Weights of a small transformer language model: 5 heads of 64.
Each number is 50 + 12 x the weight over the matrix's rms, rounded and kept within 0 to 99. Layers, rows and columns count from 0.

# layer 2 MLP up, 1600x320, rms 0.0459, rows 284-303, columns 0-159
53 41 63 57 62 26 54 59 32 48 52 60 39 27 50 52 62 56 55 47 39 65 44 49 56 56 53 32 49 66 53 52 46 51 31 49 70 49 53 32 54 42 49 84 40 58 64 38 51 16 73 64 47 52 63 45 48 61 41 28 64 58 58 44 58 51 53 50 77 41 42 40 50 54 38 39 49 86 77 60 33 50 58 43 44 39 21 33 76 37 36 51 46 54 48 54 56 64 29 62 73 48 57 57 43 42 66 25 56 36 45 32 65 31 44 65 71 52 38 45 62 34 49 45 44 60 35 53 54 50 51 54 62 36 51 47 45 39 49 54 44 61 44 41 60 77 44 41 50 52 54 54 46 60 38 60 62 60 47 42
88 49 43 50 56 43 55 60 49 54 52 42 63 64 44 46 56 49 69 44 28 53 41 36 40 48 56 41 60 63 53 50 74 55 36 54 53 62 51 49 37 43 34 50 60 45 45 52 53 62 32 36 54 45 59 31 53 37 44 41 60 55 41 46 44 32 53 51 59 40 58 42 41 49 48 47 45 57 68 46 53 67 64 68 48 54 50 44 54 38 73 46 38 38 66 57 52 33 62 46 56 42 61 37 76 65 60 57 45 66 40 61 54 56 54 51 61 45 39 36 49 59 47 29 50 53 60 23 38 65 60 59 31 58 43 42 44 71 52 42 44 54 54 47 41 63 31 38 50 39 79 33 67 56 41 44 53 61 41 47
45 42 57 52 65 39 47 65 34 58 39 47 81 44 50 49 75 59 28 56 62 61 48 55 61 49 46 22 52 44 40 67 42 52 53 70 51 58 49 41 56 75 33 69 41 27 58 38 41 56 30 50 38 64 43 59 60 50 44 60 42 52 44 48 57 35 60 54 66 57 56 50 60 53 57 38 55 54 60 35 51 42 46 63 47 32 57 64 72 54 59 28 32 55 26 62 53 28 33 53 61 49 51 59 57 39 53 52 51 40 49 65 62 61 55 31 64 50 72 29 49 74 55 60 41 45 59 63 55 61 44 80 37 38 39 62 55 51 21 52 39 31 42 39 62 61 45 51 59 59 54 47 65 62 40 36 44 38 53 45
42 39 60 59 41 49 61 44 45 54 52 68 53 56 46 61 53 32 44 47 28 38 47 39 62 53 38 46 64 47 56 43 60 53 66 35 25 61 55 56 33 58 56 33 34 56 55 49 41 35 76 22 42 68 33 33 50 65 52 54 27 43 64 38 50 51 32 53 65 50 42 33 51 69 50 49 42 63 53 54 58 46 72 51 34 66 60 29 66 43 78 50 65 50 50 54 50 48 37 58 38 64 43 52 49 54 46 60 46 58 62 39 48 61 37 30 35 76 65 51 42 45 58 69 47 54 61 45 46 57 52 55 58 70 50 52 45 42 47 54 59 48 63 63 48 53 59 41 21 37 54 38 46 56 61 42 41 22 58 46
43 38 52 51 55 48 65 47 57 55 52 35 60 59 71 47 61 45 42 40 68 40 43 43 68 61 38 66 42 15 43 49 39 51 42 54 39 60 37 42 29 55 62 56 58 32 48 64 47 55 66 42 77 72 74 62 29 48 49 60 34 57 45 48 51 58 54 49 46 54 67 60 60 23 34 51 76 48 45 48 24 43 54 54 75 45 52 56 47 57 37 55 53 34 58 70 57 44 52 43 58 69 43 57 56 48 42 46 37 50 43 51 38 35 57 28 57 48 26 17 50 59 62 52 16 65 61 45 49 49 44 29 49 43 54 60 42 40 46 49 74 55 54 41 52 42 50 59 42 39 51 49 43 55 40 62 47 51 49 46
44 41 53 44 46 52 68 70 49 61 62 56 47 43 60 61 59 41 53 50 56 51 69 58 71 48 28 48 48 51 44 48 50 57 30 30 54 43 47 60 72 54 56 43 43 39 53 59 10 28 48 59 59 57 64 45 50 37 40 55 46 45 43 24 50 53 24 70 57 43 41 62 61 44 59 51 54 41 35 55 35 61 54 73 38 65 35 61 51 91 58 48 41 47 47 38 40 58 38 37 36 42 42 64 60 63 41 54 31 40 43 54 57 15 70 34 84 29 23 39 54 45 41 70 66 45 51 55 41 42 55 57 49 50 57 62 51 53 68 62 75 45 38 38 50 35 60 44 56 66 57 55 46 49 52 50 45 71 37 38
48 44 74 44 51 31 55 70 44 81 51 29 39 35 51 68 63 33 68 46 45 60 19 52 51 38 51 46 53 51 46 60 36 47 42 51 61 69 66 51 50 44 52 44 70 49 77 60 55 68 34 51 51 82 57 52 51 49 61 31 48 42 58 41 47 32 31 54 58 59 62 58 51 51 48 43 60 50 58 62 51 45 35 43 39 46 68 56 55 46 54 60 52 46 29 56 63 37 40 52 35 60 74 27 60 49 53 44 73 64 52 50 54 46 67 42 52 58 44 37 44 51 43 67 46 47 35 66 70 64 43 58 61 59 62 34 72 51 46 53 49 58 35 56 49 40 50 55 35 35 40 61 50 60 41 41 75 73 60 57
45 42 45 37 30 44 56 51 45 48 45 34 46 66 44 49 66 31 46 50 34 28 39 52 43 55 39 40 57 62 46 53 24 54 47 59 47 38 40 53 61 38 42 43 41 41 67 64 69 45 41 64 62 29 47 58 42 40 32 36 52 45 56 46 67 32 49 53 28 49 47 51 47 39 46 57 60 37 60 76 70 50 67 73 57 49 32 42 43 77 42 43 32 54 28 39 46 63 37 80 52 53 45 58 37 48 36 56 33 65 63 46 36 54 50 57 61 37 52 42 51 49 48 48 51 20 72 41 32 35 46 57 42 37 54 43 72 33 49 61 41 48 49 50 54 31 42 64 48 54 49 46 48 35 37 54 56 31 41 54
64 60 49 45 60 53 47 28 41 53 45 49 60 60 50 37 57 44 64 62 35 34 47 41 37 55 33 53 48 56 70 32 41 54 30 25 61 35 64 43 54 63 45 64 60 61 38 34 35 49 73 40 51 74 58 46 60 50 59 48 70 55 50 44 49 44 48 41 50 55 59 66 67 47 52 74 62 33 44 45 43 47 57 57 38 68 37 42 41 49 50 46 53 42 22 40 77 42 48 48 44 54 60 54 70 68 44 53 46 22 66 46 52 48 38 46 43 68 38 45 53 47 50 54 61 63 35 69 69 80 60 71 55 48 55 40 51 44 58 37 57 58 50 60 57 69 41 50 43 64 57 54 37 71 64 52 75 43 25 66
59 81 53 35 54 45 66 56 59 79 30 34 52 62 53 47 41 46 52 71 49 53 42 41 60 66 55 75 36 49 74 62 54 31 48 28 36 51 49 64 44 70 79 46 70 63 58 31 49 64 74 58 47 64 65 36 57 32 46 42 78 47 47 53 65 57 54 55 42 47 55 61 26 48 61 75 36 57 37 56 41 34 50 34 31 37 59 45 39 18 35 44 59 50 37 39 37 43 62 74 52 36 52 55 47 48 41 56 14 52 55 43 63 56 41 57 43 30 45 32 32 54 55 53 72 39 58 41 55 40 59 60 63 29 52 26 42 46 43 55 36 45 55 62 45 55 51 58 55 51 29 67 47 49 42 47 76 65 34 47
46 61 82 66 44 48 55 55 40 32 65 55 58 27 44 64 55 41 44 44 35 39 49 60 35 43 39 36 51 56 55 43 47 58 42 48 47 54 57 36 58 51 48 39 26 47 48 62 33 56 45 32 47 29 56 25 59 26 45 58 44 55 45 58 52 40 35 23 55 51 71 45 81 24 56 53 48 41 47 31 52 63 57 40 46 66 55 64 79 66 56 58 54 40 30 68 35 68 50 52 46 62 48 47 37 42 63 48 35 59 58 62 57 41 55 39 46 58 66 38 41 48 31 46 70 60 52 57 52 62 63 57 67 54 40 40 37 24 58 52 31 29 35 44 44 40 46 34 53 70 61 37 56 47 62 36 41 48 38 57
67 42 45 46 54 52 72 28 57 57 54 43 53 58 52 60 45 44 50 56 71 48 46 24 44 31 40 56 18 35 56 39 46 40 43 49 52 37 61 68 39 46 78 51 45 48 55 57 56 53 69 55 38 45 37 59 49 67 51 47 50 68 48 48 79 47 35 38 57 53 36 56 50 30 39 57 61 55 43 56 32 58 73 45 66 33 40 53 47 61 44 62 52 56 40 74 49 46 46 37 57 46 68 59 43 57 41 55 29 40 39 49 57 73 44 35 54 58 46 63 50 63 61 38 51 47 48 37 47 38 36 41 38 49 37 63 36 51 18 41 31 44 54 69 39 53 68 68 47 51 37 44 35 43 50 59 52 70 47 39
67 43 46 35 54 61 33 59 58 62 55 48 53 55 20 53 43 44 53 47 38 59 32 45 51 48 57 50 44 59 60 67 35 35 40 43 33 51 40 40 49 49 56 32 65 52 27 59 21 44 38 48 47 56 51 35 29 63 53 58 40 55 62 52 56 59 46 45 44 44 45 48 45 44 57 64 56 36 39 59 47 33 58 34 47 65 53 61 54 55 34 66 54 45 62 56 55 37 30 44 47 72 29 39 46 32 34 49 64 39 71 63 46 53 33 56 69 65 38 43 47 38 49 37 53 54 47 50 37 30 45 64 45 45 51 63 62 47 60 50 53 37 52 48 37 62 48 56 65 58 62 65 44 44 40 50 48 48 50 47
56 48 75 68 58 39 51 28 46 49 50 76 35 51 19 41 70 42 40 55 40 58 59 46 52 58 55 75 54 44 48 51 53 63 63 46 34 38 59 51 45 44 55 57 54 50 48 53 45 54 31 36 76 45 53 43 63 37 46 37 51 51 51 59 63 46 48 49 43 40 35 50 55 70 62 50 54 62 63 52 41 37 61 69 42 59 41 58 66 14 65 54 51 38 71 49 53 59 54 65 50 52 38 67 54 58 53 30 30 46 30 49 46 58 64 54 33 63 53 49 56 49 57 54 47 49 54 45 56 59 30 59 64 51 53 52 38 59 60 57 50 65 42 65 53 44 40 55 33 60 52 50 53 68 60 57 36 44 45 63
37 59 56 35 71 14 67 53 47 72 19 36 30 59 60 48 42 69 59 48 35 77 48 48 48 22 53 59 47 55 44 57 37 52 49 38 72 54 55 25 63 59 49 68 66 35 46 25 66 45 71 60 50 39 68 46 60 69 58 78 50 56 58 48 62 46 64 42 57 52 51 65 59 30 66 60 47 37 37 46 44 56 44 66 67 43 36 29 57 64 36 43 65 59 54 50 54 64 51 57 37 47 38 45 60 43 39 49 60 52 36 73 48 38 50 61 68 60 44 62 47 38 37 53 59 49 52 44 67 44 64 22 48 57 47 37 47 53 56 57 31 52 62 45 37 48 35 44 28 66 50 54 54 53 54 28 78 36 30 65
59 42 53 62 67 47 32 60 29 69 58 58 44 33 61 46 62 28 51 45 55 50 44 68 58 45 46 56 35 36 50 42 50 39 63 37 51 58 65 35 36 39 62 49 32 40 58 31 56 43 27 63 63 39 43 40 66 40 58 53 48 57 75 84 47 48 49 45 60 34 64 46 39 45 63 61 35 48 60 48 48 53 36 41 20 37 62 52 50 64 58 55 62 16 34 54 46 68 53 26 58 52 73 49 56 32 45 36 39 57 59 40 71 64 62 51 64 28 42 39 45 66 48 46 67 49 29 46 66 59 47 58 34 66 51 50 45 55 53 67 46 65 38 57 53 47 40 47 47 50 53 47 40 70 51 37 42 57 48 32
51 42 44 62 31 61 44 62 35 42 43 55 30 48 48 58 55 52 59 55 23 84 52 49 34 51 26 53 46 53 67 43 48 53 71 34 49 49 48 77 43 71 41 52 40 44 32 37 31 29 26 60 49 38 58 53 42 53 57 62 67 44 32 55 44 54 42 43 52 35 44 51 39 64 51 37 46 23 41 58 61 50 50 38 58 68 43 54 45 35 48 59 48 42 32 58 61 65 39 54 35 53 36 59 41 28 56 55 27 45 53 66 48 29 50 47 40 64 49 63 54 83 58 50 52 60 45 61 54 45 49 57 52 64 41 32 25 39 49 63 52 53 65 52 45 52 52 72 45 51 56 51 44 45 43 48 41 60 45 44
40 50 54 52 62 32 55 65 36 55 59 36 41 25 51 60 21 34 43 42 64 52 62 43 34 54 38 46 46 45 64 44 36 68 60 71 44 48 63 45 76 64 65 37 55 51 65 52 38 59 44 42 35 50 53 45 66 32 42 48 54 48 35 32 62 38 54 56 59 66 34 48 30 42 49 52 61 51 48 47 54 35 66 49 57 42 47 37 54 47 54 57 49 54 55 34 65 66 50 35 57 56 56 66 45 52 38 50 52 35 64 29 50 53 47 36 56 43 51 39 41 35 39 46 53 70 25 38 41 50 50 67 71 24 29 64 43 63 62 47 50 58 68 37 45 43 65 53 48 53 55 60 24 42 54 46 42 44 33 54
62 59 65 30 63 65 57 39 32 66 41 27 50 29 45 72 45 62 25 56 53 67 43 51 45 51 42 58 42 39 59 60 51 48 41 48 51 59 36 39 66 61 47 54 66 42 53 42 18 48 44 53 38 65 36 56 62 46 54 43 49 31 75 66 51 58 49 48 29 46 63 54 61 52 55 56 47 21 33 62 58 49 51 40 54 30 61 58 55 67 60 47 55 43 70 41 54 25 59 55 35 43 44 51 23 57 32 50 41 62 53 47 51 55 33 49 36 56 48 52 44 62 55 66 53 50 33 36 55 52 45 50 57 74 32 43 49 45 49 40 50 45 42 55 55 58 45 56 51 52 70 54 42 45 63 42 64 62 63 56
64 49 59 54 38 52 25 53 36 59 62 35 37 50 52 27 33 40 47 71 66 50 40 66 44 56 35 45 53 40 65 34 61 49 50 35 29 60 56 62 64 45 54 48 33 52 41 47 42 65 70 42 52 63 46 32 46 58 61 58 33 55 51 43 40 33 47 38 66 62 44 59 44 58 41 35 36 48 40 73 66 43 37 31 61 44 65 36 40 46 59 49 52 42 47 46 62 67 68 42 33 49 50 31 62 55 62 52 42 74 49 34 46 51 39 72 47 45 47 61 51 39 46 63 63 77 41 50 56 60 57 70 51 65 44 59 46 35 43 49 73 32 57 57 34 60 40 47 69 34 43 52 59 61 64 43 56 40 46 38